{
  "hidden_size": 128,
  "vocab_size": 512,
  "hidden_act": "geglu",
  "norm": "rmsnorm",
  "qk_norm": true,
  "init_std_o": 0.00724,
  "learning_rate": 0.011,
  "beta2": 0.99,
  "final_lr_fraction": 0.05,
  "dataset": "wikipedia_en"
}
Each number is 128 + 32 x the weight over its row's rms, rounded and kept within 0 to 255. Layers, rows and columns count from 0. Numbers have three digits each. The size before them is the row's rms in percent of the matrix's.

# up: layer 12 MLP up, 640x128, rms 0.222, rows 555-585, columns 64-127
# down: layer 12 MLP down (transposed), 640x128, rms 0.18, rows 555-585, columns 64-127
# gate: layer 12 MLP gate, 640x128, rms 0.218, rows 556-586, columns 64-127
up555 095:076122109176089149090144147163151137142118137109125112180241124174143143133150118099106117140200168102165110199139121117090146121189146103124074141121137132187142158120165127044117110180139146
down555 095:130104129124183106156163109176125174101131084145132147117098114067093116193121124087089084075173100075120139101186208172131097058119131152112167150138153109100097147133165095114181105112128097
gate556 091:187142097155160078146150078064075106103118141109100105126054143155092117102149114086163091063100161091075168150118136142164144107100091106119134132137118154104090158099086127167161089161133172
up556 092:075143124104123181084172177134101131131160130165183169129189120117107133108138138130119092167117152081106128132117110151105098074145130133150140129141085185149137128189113122169118125137154089
down556 098:119156102156181118062152120160148166169159144161150103067142192085133095136129181147147149188172085161145175118147085100094130144128076111149198094143089134144066126144129100118114130139125153
gate557 099:178065118132106121129137139093107091159130130033064131156141176066063138180125176106096120118164073129121101091089154098187120081101120118114147145179170124081100109129181131112186124142129106
up557 100:156136157066156175167147126129148102134063081139072123111082171094123091133167142093087146069131072147117113115098091199174158126084090144104114138152162158090144146153096135088077105123124181
down557 094:124148114201114106087079162097115112103089130156141173137117097132182134069176119147154116155126155088148057163167121133176170120097122143118174125192129124141178047065127135137132105170097098
gate558 102:124140127138111149084161180051106148117135119165157088126097099151086133119109102134136060165058172165100128168084139075113166131117097036130115134103163153127117139134100229091131159133157086
up558 100:103101138187125091172151100080091117128175165174104060119119127133146109111138106099089111118150039113157128159177160153127118132133132207104141117162133148004140113118130053130133103112132102
down558 093:143124128167197126150109160110061106071151090148134108107105148179167137119124137119141153137070123137177161168134160121108142124105142067154180096143152092144141096082091145123079149147160148
gate559 108:128155123135119128114212164141161098142129182117074125101102120130124082176147127208177193127184184072108139125147146104124121180122132082149137114139127139148149143168154099133174066079115119
up559 106:123143148140120101138180129106150126085143107145070073171118133086144103148171143128099119197212119149103150102167129179112103124112131142171130118089156122183091168142076110110120093125161062
down559 099:115135094118104124083161155144113102167085152075152174144096112210130108133145089114141073081112176127137115139104161086145184153145154079159126126099132145106107113043179146114131189143119162
gate560 090:064148134135127104090162120101081080119114097171104110129127143093151105167134172129101118150136123093133099177122131165140159156129065106090088106156172147147161131188094138163120138086175106
up560 098:131134163113121189169173164119084154050070082109131098101087120137141092171124128146135116067144114085063058104115056114076138129115154152126070174115077144118126120154115072108143103173187096
down560 100:107126108137162104055061143149133172166164187147132133152123072098222181127146106153132182168117113118193097149164117131126092126137134114113135146098127096102103145178180145083109129119166139
gate561 098:130197121104126130165053147107079099096171124150189148176168096182132130152096210161108154048189134149177120099109139122162141165151120111200101118087085148122102116108134122118192140150116130
up561 098:157127092111120127096148094159133070166095111144159100139148117129101137129175163122123131181179133149162129123121131138093137172146161124212098123193078143090064071184174134123131168115132165
down561 103:203128131101128164136160121070090148114129123117133122050058164065150110080166107165154128155072105150116198135159178142177123155114087162100105177083117152155105121081140181118119140117119123
gate562 098:174114118117083118063193085138092095098144079140135139155076121096135118164089120186142131143113173122111107135089056087181159094118104152100116168092124134135123110077085113100150151111141028
up562 102:205108145111156157145169089198147164116167123165163142083148121107136137172129158130164163149193086062079173143130126116139113075102130168104095096055101119113110108150166130103101149172160122
down562 098:106134163144132125140076152104144190131079148156113154138142123157128110146155147160136111142123174164143110137100138160183201122142149109108085156151091104071162149155093166131092102070080172
gate563 100:186134146131109103133135123152145157135163126149042127193092130107129188158076124119046183099140129136167191102148109123148133148106142158182137158108082125112136139134091103181110119100204060
up563 097:196102093068142119060125141102144165132176167186185176125114147113148047151157187130127100130112140134157157143147117107123129141125192112118110138150158141126167096156152140076114131190088204
down563 098:122145136142101100087159081160084139126146116120185084104126091133166108074114091115094120110098125139163136069124137097160104156106134096089109140122081158167118136097094119146123151087109154
gate564 094:071107163126136170167113114116096177116131083189077132172152132126176110139084162154107139160155112134100139169124116109150119114084067140135129126150206160088164167140141126144127149107200131
up564 097:165085060075173139148070100145118117169104098146178098110066140124158181152106156157146105136121131113105116129094174147068066082125106115085143119146143166130114136154116108184124133130110138
down564 098:157135073152142175169151142138106119102183123088138180084179138151114178194108139152140056135086132159072161090102101159180100127134143079057122174117169072171081142117135148157070097180113107
gate565 096:089133107096123100150164147110138081133108133111166099138158106126102120104113081175064101056150069055137125102150118144137140129168090126149056108105080140133094157118152186122171138130147118
up565 094:126116111167185179092115115117133142130191141112059118147145124143090119129106174134138184108132097120164175187233141126136086099201123143064171146118145209164119150104123064141119113102138152
down565 100:089096203165094133182144142119187074130133124102121176135164149091156114193122152123081141129096161117158139124066111171083154097044124153148122156141105110150138180095147127162167143106125147
gate566 097:135149097157134203150110104180107126181135124131075137132127134068149170190132098116110183146187117100126148110150132164082124144092154129081192083085134129155113152099182131183112154158129173
up566 099:076103147154086093189155078089149139072137103163164135119125068110200138184182163097120202096108141132183110089133143134122113130201182161182122106139086095156119173110170175123115136168141139
down566 100:121163176148124145121120137096104134091072177112160103132083143152143110134122130130180130136114130191219132144137073099129104199162161165129156111134155149130102099160067103116187117111123111
gate567 102:048151134100129103133099140065120093127111131143128057143096127170079153146129142083136178106169177144154184136110105111156146189125092135174142145136152178135121195149105123149126137119104094
up567 104:162078152096087092179115139184134203109139110247113110110138119140096098105167145165174081113161158148154134049183127114133152159078129110142119102125114161074125088170147092137170095171134096
down567 104:139164117139154074152127170086131182140110140115195142165158081148141146130138118160165132088146135127105133100154150118096124132155171097169118103122114178108128129072135101163175102182173113
gate568 099:083160153138086206116126131149085171158152128185108145171118121077155102123133140080117187148090137126149178098092111153123135119085142159062118049129146125201111160081114151081119121147100106
up568 103:132129105105138068154046108136148123145130128110116127126115153141146141127130147156141070107189148086198209154172071143149101147116162117144125112147092139106134142136133045112144115048175137
down568 107:110140114151123173111178080207126160185166148104167067143127150187093193082058103116098194093055183123109115071119109097110105078117130156086138143085128098133119180139118157127149079174101142
gate569 101:158150098093144150070091097139155112114146107166169138074094082116198152137141164090128130120157119125109119093136115142083133073142112135152037150150107094081068089150095109147027162161097173
up569 107:111144120160136163148110057107172108131033060149118142134120072174109119175124155148126165182124154125121146146097111089158123103206134121124179078177115121119103127134132191106167147142111155
down569 101:125131168100111094153105134122116141099126160157159129107140151107116189088168093140113027106110105181093170138106147134093118181153091116119046126123110158166120055092119143135107151170165077
gate570 092:127065093178173099181156170153103097154176104149137151165121115173110110151193126112123156112149150085160098155103101074097133123058143087177154136095069121117131116110051095124155177167172131
up570 095:070082129124103109183142141132125099066108172102119095150142146188157112124093165093094096127141124071124086077108149178166169095112219176171101155049072099138125109119133188154040143123088150
down570 099:118158149106152121083124155167106137144119156088124147043117136098141166105176101116126100109146141200031163135087121143091132091114095161163145162124133078091129125140101133128157110125130137
gate571 105:195180136172096115112133112169101176076140128109131116115127165146098114147116171095175147110144081115098195108108080174112108143142153123195164173107149107141139084144121123146103000155154114
up571 102:129156153160171168146132151158158145171075216065146158155119140140191119158180106140121142184115134120114169120134099091140140148158143133144111113139136094137091132156114119082120110142073124
down571 100:131114048138100108135090149120057131158141083106110134061137170108094130111127160097129113138051103117091121117124126114127162125178050106133135127134110119066156156102122139194126151228151128
gate572 102:097128142082100110164110141063096195155136144146147147136103141177183091152143176069073181147120169079102130128077140105149107101142110067116111104149130162116153157191103174130101137155135108
up572 101:124129122079173149152124086084158070142114096129145140154062113098099158095187139127162131053127151105158145142141101131147104145134109134029142139096114118053093147124106116140147124159119069
down572 097:132096131124112198137148107126102116157140084130104129076123095186138103203109182157122112085115121095058145086123159140128148090103167133151095134163144131185128091195067142204083150142161129
gate573 103:103129108120102116149087042120109079119104112203149144118121111115168128117154138115105131109162151117120179114128197147099109129188180116119138110154110147129136156151125142143115103137073138
up573 105:137121111076146196157133115096104126118154120135231150129132127108135077134152083159109104190128123150122170152099127121123126117122083149148141165185174166103094085105053204180150156146194109
down573 104:116147140097153104205147162140158101110140144121079154124158114135080126157094173032093180162116098125119121157117132149104146159171157102165176107170106143132121123182145184105147083130056126
gate574 100:162184208113168085144140087145130097066135075134091157114137136122161124123140095174103123116090128131160153121114123130153108111103173119102122109123110128088154140153120217153082141068122113
up574 104:140127181131150106127129095101150161139117104067115120098134159099089140100100126152123192106111132144126106113107117100215150153100185140135134138100146110101195113109127069110177130148127090
down574 105:124151095126096066151175106131101087151110141064074091134161145167169158155089151111159121178123160157126056114124134115090168106122167175095105154129153081151119106162130138176122126134173131
gate575 100:102221140099110124154178154143140083158103079122091187132193118108196121116164133128153208112075102078107100134113115151078120087113120085088128153166189109145135121094092130100145096135141100
up575 105:074109122114153127092189107113106124120105089157113071047117137223134148103120138120168072165140081113122146107092138083130062126088128130114157113130121143158102148080124124086124155186139173
down575 105:118133069031083110135054154126141114143086123096116209169178126087138087093194128133151132168185132162061103095131185183132158123122119073097130116132208131146123151187138127102088092161144161
gate576 108:095149154191091166159141086123141163153073108156126102103125087131113103113154115152056124088102127111177102115077143139112133211173083158121108085157098111126167135115086119117148115199109128
up576 106:145118129176079149075219074079130148137137126141109092150119102114098071073114191208106118120070118132117091122133133083142052146165094162118108125158077150138125122122069168124107137147117139
down576 102:076122137088106147108102176151068137149130140158182128154138126138150162061114193149130101110118085138157134154113168108118168145131116014118157140090117150131086059178126162099121133115109133
gate577 099:141124095129132120116154179083149178152121096115138172151148120139149166108145127134106116118118130105195154121149169129060111121126127152173151117176091074069168087113123180113140166121129107
up577 102:139155200160133117131063133136197129130129086109133104067133129140132146103116101197187099111101166118059196156072114132173097108100135100125123140142095137110119069137091167124185102127171142
down577 103:097137070101080098113105101087084097156118167023142098106128130082219107097145157114117111182187091086149163146139094130074162157110110134124162081144119099141140130081110170120100079178146092
gate578 113:149017095146086167153149101083088127079138108128081213154147146155138134118123095146079149120155152148155204069132068126175100147138119115112147086139125130133112080105143113066138114141120138
up578 099:143113151095183098131148211143096095164162082114096142171122110190110140176129095152097151120181164115135171156130086133176142136137172138141072139177108120161159150167117080178175122155121142
down578 087:113178092119111150113118106132115144133150193148179067112140100101134095160186154160169166146093084114105163112122146121056099079083148124090089109120157150158125092164114176174068126148101116
gate579 095:157112121154161161112162173141134117155137138064142157079101116106137141103161106128111140078149132108147127162137113085079098119122164167123141099110107212134120107102167105118160208098120124
up579 098:165147136114145140147098114133173103184131217153073102148174099118094126111104110131120105141107136111178104112138171128101134134122116191129145095205181131094135211086120114137136147128114081
down579 098:107100139137044098184166072148117122155114132095157136164140157150106098159056131101093104122119162116072158128218189135143182140127169213204182121111075139141131115134162122125077104181145111
gate580 101:158126134135143094137169143130100144129113116091138133069130152119148099116144050166134088149100128149148122099089096115144077139154084174116188100173103146148142120102047148042130140170148070
up580 097:101127156101090147090167167153125128146115134083104137095079185048093093111133107162081102150091173120096148115178155157116138158113115118122165114119160093110058105117091201125159188128109175
down580 101:167094141112147180112146118072103140077140113132123065158136090119123127170153157136129109133167128118119108149133079156125183098156153116161098156119134089118103175107090090136138066135173155
gate581 096:154127147112116105146184059123113116134095128131201110136069161120146227092123135091098138137100171191112100128115148159091138124189139120086114109175157116148158127145151145178137123165149167
up581 094:093156133132186165139069076148090184083141170103122123167104156110135117160143149134142078179100145146145100077084157132090132142132150141138147060142119094105077098154164118159185087148146142
down581 097:126121152113147132098140175176184127132066101111004148099109101109134169107132087128133146139195126139230130191100131140149152126146101144121108122075135140124173116114120127095126176134131144
gate582 096:180140122132141108168101152203078114160159112186060089149166095116153171131096085053135116089106172160171114134080116149116143097108183138161108064098100092128104163132170153182149130140149085
up582 100:119120158084133145154089137206131164133089116185105103090178119157121081138098135062157211098129129152161111126066111120178122057090120101161111122146121138110140179181182113192149131106092141
down582 096:114159138180118076095098117083157083126154129191104122165082138119132132130167120099084186148129112065133127137108185077072134123137124128114124150183146110152130110138098139119112149107123168
gate583 099:183211100151134133147136114100123059141088086173140186119154156118100165167161153110133174156115139143104133144150163172078102111157113143146139094113154187135150109154138184143106114123171149
up583 102:115140070108166159104107161131115134147141106114128093136124157134128120112133177111159184167133076083162116128126087099099064086116159170161101171139096155147109107050088119157158174139130037
down583 098:092133132079131078137165185148082062065161128115138163119140141151190100159106160110134126103087103159133093213100142157083126166107132066117139117148105082148132100099134151103112099072150166
gate584 096:167166144129113224117116166101108127101180136149127094112144087089175142084155153135118074101136072162110155160136142134064157082109154155155181115103144128109095158165079104163143159119120064
up584 097:131104111100079081091134145181077151124107124154155131113087180175142105172148176170113174148171158159150116127137154189128083131131150113091146167133117112157144105126101109100167072104133146
down584 099:087103158125151123120124141106119105097173132105090184122151170122161157154112095128129185221092153125103091061133128110135085078173120094117065144067129123117161101102178134152117145119135125
gate585 092:152187182123140113114153164116136166161118110103146213126134176137101109097099117116129180167156124126129151122098136156096105124105110167132110117053088132169062156094124135077110125130071120
up585 095:117139113075151087135080093097123114120130164144125046112152084126077142149118175155118107119118171208134086088159100086098200154145083092162127127165059158124112135080155129158121123145090143
down585 104:103131096152152089123143123089120136130149147193145132146096105133130110122125076096113181174151103114107052110130161175117121120202127119158119112115107136137208107119156132110069108138145122
gate586 097:108150167108147129151156113122164065127145169187083137147119132122156131144137100132133130165108099183090114126089119135140141152151115100049155106053152142125061081097184133109152119222200138